Each number is 128 + 24 x the weight over its row's rms, rounded and kept within 0 to 255. Layers, rows and columns count from 0. Numbers have three digits each. The size before them is the row's rms in percent of the matrix's.

# up: layer 9 MLP up, 384x128, rms 0.329, rows 201-211, columns 0-127
# down: layer 9 MLP down (transposed), 384x128, rms 0.598, rows 201-210, columns 0-127
up201 106:115144124114138149131151141135139139144090120133164118133124117126130134183179089172111114144152124135078098114080133099112137140094146141088144173088105143112111163071173097116115124112113108151121152134097112117141147118153127154137106118111106199112124141107133099090120141130118141134112090134170153132130124100147137183177116135096132146151084114141151126146123111137115086146121
down201 109:093138143106161108123156097133131117148118144121120117083148144125130119129097088075133104166156094141123159110160147108149122088115124100130166093151104147091135142135168110104119141120174112153137121141114130158121179116132129135113104127129150164165125145154132106160147106150156136147117128087120118130056102116139130147171093158132143156154166101145137165103132093106112111148074
up202 097:104131091159106121163155172093125144169149093119125153122159106138121124162103136131136132144094099127136113137108104132145110147098188155165165109114098085150132142127095140144122130116096096110098131103089143103146163121097142096151143135106147104119067127134134114150110147152090093143119103144145154121143143140127085165060116126126102126117117138139106120146154154160115152158166
down202 093:108126150105120091111135152120112112152176173116129109120137104128113119126144120149114145144160125153067145124165150088143102105127092110117128139161128109135142107104116145127108135138153183147133143129172117165108068149115088178129134140122114119183174128111093129097107106107148117134107202118105125147141098140083111149148129127135101135110109095131152122144137099118173160130122
up203 103:134130187089131149134128118176127146160107147161121123141116164091087171128140149121145151084099079168117138116094158122122139100110093122087156130120127108118144106160127132144123116112143091085154144102103090165109088111148149109105146124136101171124131145146128130094103129140159121156139126160094147147092139171144086112117110156091150104151171097134134142117147132140128121131158
down203 099:174112145128129120128122094138127106127131106118157140106142177125147127132117101137088096067163134086188134128137142133133129149128099130158136167115133114131113194147166135148119111107129135133117155127122123143118131094109126095142205129116085127134121118105107117158126149141114138085134132147118075104148124109080099121160132100079130138130144165086159128160123135109129109174153
up204 100:126115100133145080096135126126124121088145110088130095136112148109136045135123127104109124121135107155153121171182099106088128080114087116129142142142141144105104154128135123127149108142141108151111121143146124152134129144147192121126118141096087169141178119149163094143158104126145118178131168172185143140116126126112118157126118137099130106131131148155083136126127141137128100153111
down204 094:144140144198127151099186125117096132166137149099139151129182114128162099136145138115128101101176153102129129180149118108131136128124149159106112101143098132133138086129164123150085114108133151130132126114148149110147110142125110137151093153120097108067116123142152151126133104127103149103096136162145131136079162122120134121121072126179113129145102109107125113091120120071111128145115
up205 086:144112155116129102152148125154128091177126137154107107144113125086114139128120122096122122153140111141112109173134110102114172132150152137114121110150150137164105093092135109114109150105080151127111080096139106099137090139128165158162131115143158120152092131125081130145138141137114108116146125091118099087149110130108177120140159106130196116104120112142093149124092139127116202101139
down205 090:129160132137112118155162114151126136127137125148148117138149126127095132125119150141114127118126158106136128109149124103115145153134098131146119104115127113155143118083145134153061127132135092122161144106134154021124117133133118105119167119122134123159126148112102107113141151115096149093136111154154131132113125107155119142127085127141106158112128125109109103160130123134113255150132
up206 087:128158147138171110153157133087129098085117145152173105144114124108108150096127127160103132105105152100169136127124109178152112116115147105129142157147175103118142102112139155182112139111127147111146127152110133133153161145174116122177103109115132161058113133120116128168092112113138096128118150107108129113134086126145113098136091118132152132120106137079149153129131161132099170165114
down206 093:090149152148137116105100104163089145171161128089086114123104115120114120139141143092137116098127126132107117150162147113124133126124105104125113113092090165158116144140110106138160145144133098173109137145138107153126073123115129122063147161119155086173108150116152132143112149121132146089124159157130076136140135154142120131096137115136127164117136115196123095165135111159144170154118
up207 099:131134149151124138154111148087118121098137101157118143141142129090135113160144110116131128142130165149125136169129093162103141079084154102098119114182148148103145137136080113127128126142120157114102119100136082150087105110121150139141109127145131122152141093113111146122124104065154104135148131135164135102080182148098105137129160183158162106077152109129113124148176132148140117128136
down207 088:095170096156148157163108105114150197142155097127118100155132142115112114164132132098122115085178141132133128136120119121120171110088093101110112108224110142124122119146142170121144117166132134108106163117131088132130079093104143140128146127144120099129087128096128112151119124125158136099123097130127144140108135165119112109110162143144143110145124122139144103152129097120132186138129
up208 100:154139132150122137147116109124160122114111183158125138128123147152118105068132072141097122098111140140110083132125147119093143103123158130090147129153111112138143128149182107102117107121158137137147137103133189120109134132151145139120086122129118145163170148124049128119111132096118120142153128109197166105132110119146124124130120115124126169125090091198126100129135144125131118133111
down208 111:126162131085136143170156110130106124066118135154124133133075145169142114125092127077133150108138125149109137125134167138103153107163192123143146074138103081096131131130116151105111131135123146124119116147092169124122107099119128109121158114142173092138143122102105108101154116152134127159141091163109131087116146151117093140145140169116125144141086098151127169171156124119131115143121
up209 111:135117136146142141106109174108104168094099125129129129105151120175114128111158107113114078119095143152138121152111107130105144148096120066148148111123129097139138132137125146127130136133113145164151129111114139111144124118141115136146202114104135163117099079172082148073150162118148106122130174089157087120133094108092120177133137088109131114138145118137144121125147086127158108141158
down209 094:156115111129163150132113122156131109128132125097081121145161117105129137107108122091110145119098099121126166104138147099104093114127129091135126130128100151102130067068116155104142115126116163120141123130124082134128205118134149102140134100127104177178123155161132105112123142096141164121124161171099168134115138154125137093159139088124126158135138127191139121144133148102138151152106
up210 110:144155113148142168114133124160139144138082130121121105135112104140080132109074109142144150092155136164119142129151143108152163123126116084096094176132120127108077108138136113145101123151132140115141152137097113143117169119104132140123095108096151101166162143096143146144135139113176119124116150167165116146131123163125095139103164117103154126128119117118149154170124105097128038121118
down210 098:127117110068101154127149117154115121115158143101151108155137158114142131107118165157101076142126149101146108128151124101147115153096124123128120106135131151116115124160115103113191122170152162141135153129154103165160142123127139099128140136122144162061142104109130123154172136108130159109102150083153103087144115112149147129148143082121103131082168105082139097118139145145120125151088
up211 094:127188115117100152142131143131091087101156149126173129099129128122133100130109136141164142142115105150151076119145120146117129144106132099125184147108178156087140117080121084103138070176138144129085138144122157113087117110097125134144120118139133147116129126132118161141105153118133086145123133101164116146087129094125168152119108149148106151108131158111123150123098132099147170137171